python train.py --n_layer=24 --d_model=96 --n_head=3 --n_kv_head=3 --head_dim=32 --d_mlp=256 --vocab_size=1339 --activation="gelu" --norm="layernorm" --norm_place="pre" --norm_eps=1e-05 --positions="learned" --qk_norm=false --attn_scale=0.177 --bias="none" --tie_embeddings=true --parallel_block=false --init="uniform" --init_std_qkv=0.0672 --init_std_o=0.0 --init_std_up=0.0672 --init_std_down=0.0 --optimizer="soap_variant" --lr=0.0126 --lr_mult_up=1.37 --beta1=0.95 --beta2=0.98 --lr_head=0.0175 --warmup_steps=200 --schedule="wsd" --decay_fraction=0.689 --decay_shape="linear" --final_lr_fraction=0.0 --batch_tokens=65536 --seq_len=1024 --doc_mask=true --z_loss=1e-05 --train_tokens=158300000 --steps=2416 --dataset="wikipedia_en"
Each number is 500 + 25 x the weight over the matrix's rms, rounded and kept within 0 to 999. Layers, rows and columns count from 0. Numbers have three digits each.

# layer 6 attention value, 96x96, rms 0.406, rows 39-63, columns 0-95
525472520514519488483497467466520487519489519501521466488518504529471512483504527491467505585512483546488536450503491533525509475504585524519489478482448504548509476542512484504495512487549505506525511480556508426514499504516472509498487536491519471477544501470479489508473523509528482467
499486547511457509492490494496507500547531501463495434486453503493517526440526447519497500523544515467464470492452458526479552520503540470526529478487498516493525459476467511495506500465487521514468499520474540521473473499563459522492448558483530463513501484457531548470474501488493484500
541503483544480491527536533493510529454446533514475483505410535508456525529518450522501509515513508506523502492487491525484461495522492487476516496524561468481553484564540454537516522502537454424485547538506501517480486480466503507476538498508524508483508480502501478504511498511491489479
507527521502498484491512511477503507492469478529535482522518511532534482542475481478491528482520516472445510527482510530526503505496483488535465520478550525497529513525461453488509491513493516470518484464482527544514506457471498506466564484476505484490459481447505500506495528519483497501
501513489499492503503525491503502450462493494471499526492416497528488489480567505481496480534457455490528517457537511502482480492499511479527544482465467480498442500502510513475532501519520503481515509480473452491531471531513554543489495474479528483510455526513517474554504547533500486539
491448510507506509522508460501504510515467482522471439522536474488483460482535472557518425469463544550481485465551495500515514546473540501461476553467505526523465458506448553475551490537527481487529533514541459437510539485458506481581446510503479501497560474538457448484529498481537489475
470443469473511470472493513450472530514489560531450468502444490543511509523477499486506517466462521497487519515489481493468535494456480563482490519457511521508473524502521497488505501507508513529506468526495497516519466451542505524539543513510540533482498483462543512511497520512451550537
500472517470493527549510494490483492554519479475511532508497481475521524506494506501504467529544483457538520473461522485519508498525481519528509436531426485503500440449515535508462476502435540463502483544490504522522524532527483504497512506489494473483504496519472518490510536524473478504
507513533471481518517518481448502541515493491476508477519490513480474473543500478503465481494523466509508517525470535487468481510499501501476466490519480519528516519499467491524555483508468532479503487505468525509471501498476500498516509514518522517449506494497501458463497513520486467499
499507535524507485517482507464482500520542495494460504484486497464532479500521549521494489498541493490515509501523536537503490470520505479505490510472489533471456461523501528493501510551506464517496528482486510485479486550531508462535493420482529502526479493478508530520496506530536425459
547505500522459539491526502496502486529539476529542502502550464484522479438499513517518467530502531493518475532523541504489481505463478506488534511544515511501520479482453535463549512455507515493456504529503553488489516486538512462523504476479481512512523522501501505493509461565510529473
454491479486538517526462507532525480453548464489462503517475507547463458492503537494486489512518523493521519510485509484480560550476475501449474526509523497481529499475485530515522506548493553507529434511505518516509475524497501446462480471552487531517494546508472526499484501486512498491
459509474520443548516494481466489531446481531521479473456529518545522510503502530523484486562485521503503514526523456496431541499454501502501527497493494492527511533482491571506496495509482514497501500492470502488465512469507484521510513511495498490445572484503488461469510492464516526517
493500491538496494492497527505485513504525511529495522534478487502482480551477514489526473412509513514521487478520483524486513482508504465547553467453482488492515471551493534483506507521490527515514457498528508502425432518558548484516462454511479473506518473497494478537499528530490479484
480510500541519512526438483451477497519475539513491528510511531489477520511517504513514521539504517531498475522504507526524487500521506516481476502504452486524491476531527519493539479528534478525488459465511475452494510508470518474544518497539485519512526486512503478535494526441502495545
504450535492481486519547527518482463531536446501515451479514492455539516475462464546460527474532474496519467482486498504479520510477501492544509425478540506475511498463450485497468513510493545495427457561493539524495516511520483505518474547505503468534485507544553545438501449492486509535
489517485504466535525462530520499476473506467531509438489539458513486487545484503518541545510541520465432552504494508511500463539520522475462478498509502477467494494496494465535565491507472496496478538527534501506455517484501489472502505527480524534490511481521460537527558503516512468520
482527483494490549535528496558507481504495504548515490477462517500524490500523506517469516501520516461544536474496475460526454466492491469472507481520549514495522513499527478504505478538522508481517504487481484565518489477454518505494529467471470490518544529509465508470483470478500572520
551486510514459513473500483495518493490494506526511508515436483481519462473480527460475474497526544486493484515474515480480518464452496511501511532481591507508489508523497482499483558511481477493523570506478517525470488545521460474506535454478526497499520488490507514460450508531498473474
550554494483507517549521489441476494524489504476519467497474530520454486469496528509479495490537509556488475547512499430487553497466484525490519544469471473553537532523469536416479566476479470487543534520471512477523481462470540535536455508523515476541538513494492440490465476450521508506
511465536438463515513487558517495494512539493492523479504515464522550475531510509512495509491520508486473491530477520522494505512537490499516542464478465519505506481487504506485517471520472521514490476485467527499515524499546467453531460523523547512490446464488524461505560504451526434485
491487550504500481512479481475511521458506513517499494488535504500505481499479461488502513504504484516495498492511539483498549559498484511465506531484514500508516502482487543477515510481500489524499502503486529467504539542466498444523530484529466549518504543488506462501480509476513516484
500554484468526538470543485501478522479516503490500472494528450506463484497505465521503519443512486479526485531533482465434502552460508516489495486504465465500484516507491503487502531482503467467501502536466461509466526525466534517492473501510534525496568484505506480471513483498517516484
476480511502511491516500504522495529518503502498508462481519527502487475463530516524530489546500482487539559467575524518509491479543523472522509518506477480490488481508477545541511495530490479500533506497524523467452501465498503541504490510465523441512493500502491499508484496536550473498
484533493462532468507507502481474464512456504510547494492479472547481490519495521491507518530479503483532537465537491496487497506520493507506489501451465523514529515523524485467480520507511467488510514467534481487477541469546527514484531497458515464479509487458474478497522523529493506493
# layer 6 attention output (transposed), 96x96, rms 0.328, rows 39-63, columns 0-95
487509502504511530508469527527517478485508467545489502507494482468519475497494514526503487491462500477477461540559525451517526507450431475533455463520547523479497455446504502474497508510480542495491497491479497572453475462452501497482493502498522475493486490528498527499532445511480483510
473504485541507512497508499468479525476467499490483520470539519469494440513500490518516533472515489478555458489538500464504516508515464498454494475486479533512456530542506482520461477492488536499507484487507426507505478509515507485498490479499518515532512498490497478455519470455502507552
462486552489542499470460528494503453514523499473579541475512434485516520481476558511536488464518527532490496487500479529500507495501462493504473507500507559529461534428494505505510483520478506520514498473516495506547477519563520462503507476517496500565482516467492511527509514491508494516
491482526503488534487550540533497513499489484504507507523466547506459514499507550549516510528497517496520460498501524480491484485506506484480504512523492499480457481488526516508497496535491441505535498447491499489541512523476495513516442492501499490474533522535533485556502484462498521477
526495504515519468520463474437514492528547506491539476517572499507537529486503487504530463499485487528485460547489495497548493512511525468489459517517461487513519495491510532517434487512490488509472485500504541546520552490491426467490523496513486490493527475492476537490521467472562543460
480558484534459533526510532445452487500507474425461489488482506541475496509541495446455482468482456551528532515492555496506465462519445507548483518506511492476498509454510485512479496446475508518483482500554532497452484486468468516432513518522497516467490497506489507487502530493458542523
498508528503487517542502478530542503470488502495499486462546478489483515542478493501458461523499542492489478486510501543507459481559529474496506518551494479476471512514465443507521495458506485490479487538477485494487526537524538486455462445496490543483508508512501495480530472462457526460
514486471480484460491480467496504545497483449543511511462472517488565549523508492530508486443486505537503538487489480501488503507445510488489484476487506476513501535544517502520496515475500486502494510477480500511465482508481544505506482474543493490497507510445479496498543502508521491534
469487435471523470495483529510518524491479478543481502475492521505470541499490522506512487454477498481471503427542487517476490497495524494515508458475497480508457494475517490514488469502517468511472464470530499458513522532517487495461486522519516486515500501455511514514505458502487491510
502593442479481489478503512469510482497492504553491453505492482491516494458501491463499503488476527509498501476524459459496496529458490487489520512495501474538536483510519506476449505487447531479496491507493499527479482486513499506493490504551509524477503542526493494509511483467516497464
487516508515532512524515522529465531490485515503460517516537493544463527506493507514488559495495540498519561451507496477485514524566542530483503500481512522496521492512499529464461477476488504517476471488531488541495466489435498556505504507505496507470460434465492472509488547513529479521
582498496496469457549484447499532510543475481518536463489489474510513517516585500505517523475522512482475531507472527505479480487501477541503531466484491485511445482511472498501479514539487485503433524548491450452507497442512501556494511489468509489500483490475499479484487501472507502519
475492508538531474505532510471515542494517481486512506545529460468497509550524475488459550505506516496513484492511542533505512487530512480490484500461518487487488484497506419520508494486514471488503491532492485489505490475472529511489469467469519522530524541441483563524448516494462516500
525516498453504523490552456520491502495487527480522468525529478469522532498538498475484543518482532499476522513532480500495490554500510514479443504515501481495556495470536491513454468456487494435482538460531518494552499512541452526513509510492509517480464539505517516480532480464485480514
526512490487512485503480513520495468457504487524554497477507494522554515496493482475456478486502466531500514501531531510515483489485538496513514509512544488478488482468536500501503485524484545478508520528491481517487481523504499500488527495469500489498469520513487533489453491501491486437
465495443498524551461484524495490518501492515491463522463454543507511476477505529447515532509528537477519487472517510498520477510508511500466517467491459526468496537558526509540502525468514511554506539492496465489519513504498510511503516466494516501504510494490419477465547553494456463507
492502504487517462491528547502487517550486461526490526531498537510530512471531541531477469493480541495535460507480509466477536455498512504500522537495513525480508522475469522463517501495466520484465512482477452481537478523520494479515498504512465490529459504471498505484449489493475537535
523509497521532489547423479478453515486485505491509517546515475519490520483505520508536512482459502513533476481461517566519515515484468480501531484479468498510485540494525507504498542493516503524524525501458518447509486481505466475504486503481468507527470505546533495510517543503461478519
500520497468543535535466519461458476504504523457500457519538505475469486481432548538519502508444498492512509460513483499491540536534480449477531519471502496513485506511495468513527514507495450478501455485473477497516501468506541549502499524557520493465496504526513498525524474466530526547
467535507532480503519560497511491516497544504483482482479507495491503466550434445475518468506513477514499565476544461531530515522528487484468484492547473515475476419485524473518502544549518496519493476486475508528483507532539453499539594516512490509513479469510479543515486485498500497539
498533473495514451468528544536492468521491468506493478505471543472493508473515464469526547495483545492508492518516513486475494469537512511510483539460503474521482478530492493556514477483524508514471502499533499531470495521502518503511476469519476472518546510477507508485497439503443532492
526527478510472483495499502480511488514513530493487489479473492517468510514510501473518512493504483490515529496495511525505486458508514487503509491518534492483510472487489487538526423514478572522497483509525487505536462483490555553452522498470504506487495483485523518528499495497488507509
480474477494479449526489498528522483535513528491476520493499501517533501481493494518483494500510495509500539484529509529500525477534479499517482471498504547457515523517437495502485506474480501500459464478549551482496514498549484457508497521457494511518483504516491532507465527465475508521
479512478535494503489528499462518499498456502497491535554479477476506502499502474505488522482485463464469478495519522458516471484453515528474491522506509500519546480497534493480481509486447486560516490508486488532525454469493471471488490505525506537508474547445475472497507523502491509510
498506521510469473485499472524520521531538486519451497502492456483520498454505503519509477523523505508476456511519485491521496462504514503474485476520503506483489487501511476512502543526459476516486449519500552506503468531463443520495435473513450517491518501518525519525526515487520494496
# layer 6 attention query, 96x96, rms 0.39, rows 64-72, columns 0-95
517496514532551481512473485451486502531534477486486541537520527514497485468524513493520539515483480507509463536504505390522502464550501484473517505513512481453489484520536505502498527473486472543521500495517499488541482459484504501496526473488515518509481525472521520489514457484505533490
528494513505509515451507522524486473489508536484481522526529522465517496486531485491530552564511447483531533543486510477492454476474462542474508504524497464556514505502504446530529500492466509494469531511449481483457479522507484482495473486515465510540512539503500503420513496531524451482
505493547485497532502471478542546501502473524544498538478509511509520490489479489551526494496531536488467490470529503509500464518501526511550545473540526530446538507507506507538483526487480515520524494522501490509502504498513507493496533480518524573511451493497522455534452495518506520501
501531504471525506465454544499499479524517510483478469468496501450538464469516504532454499531527498487472546467524479462513475497530532484453490510497496456502553536506470490488487475490505489471450469499500528485566510479488494499535494526516494484508448467498507530478479427473554491522
525491498514492488491515475457462531511492499506546486484479436474509524560494476497528517442542509481447508511506523478518518518464515478475525522533463505473472507461578430493485515566518549486538514558522472560484498535476509486502537485517532493515485479496475526496482452529515532404
414476480467525515529485520518504524480515531487508492498523513503530476496484488475519547510513495509523505510447545520528512497519527513492512473529529459470502489500488495485477509507497474490495508513506555528509528493471484458497444514540518480463475480530496488523509479493529506533
520503500493481515530476476498480499478497477542497496483506500472508495450544504485523482498520518500421488483510538504493510487492487493517483562542487507545531497539462495468494531511488471539490529495481470506501536525490498485548506530535467484472503511494530450498506459462446522485
482481507508451473488470492515485500495495532513468491507501499460529462550536487505528512452547464457471535489530522471517537484507471508514500481478495521469487480536487496518478484522525468475518524470469497513481525482478495480534493492468531472552522514484501516460480538552517491539
539487508543492513503488496470478500489509564480524482494485518541493500519511496575504495510467506496483499508461474544506468456478517503477490493485464497524479458470514473567503478494523499525522512483504540501520498479506499505497438519506462550516482468484545508505492498467512505512
# layer 6 attention key, 96x96, rms 0.381, rows 64-72, columns 0-95
489496500515509530523493525467469539524472517516482488557546516530481478498529500508476512486526503500445504501495512515469504534503516452480476512446477473480470460504493490509488438493482514532476514488513548564490506477503487538522515520471512456465506505487497501501500536504479536432
501530531509502533493498494525496502490472495499486449552512525472473443503514496491494452494520473511620478517494526495534500501449525528532475497469522507536524492485515463492530457494489550483543478523512467500502509480538506522515481498538496463552539537514519527486479483510471502471
531497487493468483467492503555538482502504432516512480506500488485493492486474489493487461493483551541461462441521513480466506485485526512513492508518482510518516500538492474468470546529513517536528500544478488498494519528504538460528523511491497533487501512484501516521455507523489495514
514505481431500509515478444480521507494502519457530455480493468490488509518471471481479468516475550496551508448574453488469504502512564502533504507503495493544500490517471501481495518512467509491525526497560502493513513456466501489472513494496498492510451502485520504529525456481492541526
553507492506498492477465535542515501477531473515515494478481450481477520518548518482500482499532471490441463486520479488469486506503506532493491532530460482529496432438538465521496480526498532479517510547502483540440438483509486525474530470508493494536502468502501481473499502489562505489
471493539501473490487474503494506528538477474504494461556492485470508473508453514502469513520499457501517481523522454476517479475535487438460516506503459487481470504520494493508542475486513494481461498458507546532529478541511491489512509483491467508488469476497488501517505495473511524491
500512486541486506491477446517524483578488501497483487504505489506459506486520496479517492488485499484452522494551478502476545524453456455491521498499508467519513515494527517495491475499495443497496504510493461518518496538550534505518481486525510484484482525507506440471541490502446490491
520498547517451477498481455511515510515496518501511508476529491468500467496548534508509492514492485468497511517511522513510530482508447512498487476528495510483523528521491488493495534471546512558521517434535485534471504501472467493510511445511484507500551483495480500490518486518525528539
500498475530499467458488485507459502471550524452508504521531495491521501506461526497526486535502510476505466485459483539536520504487533463468517494537512500506463491499507442538472536505509472507478495520531490516538507504487495509511484492490486485523515476507532481521506494478512496487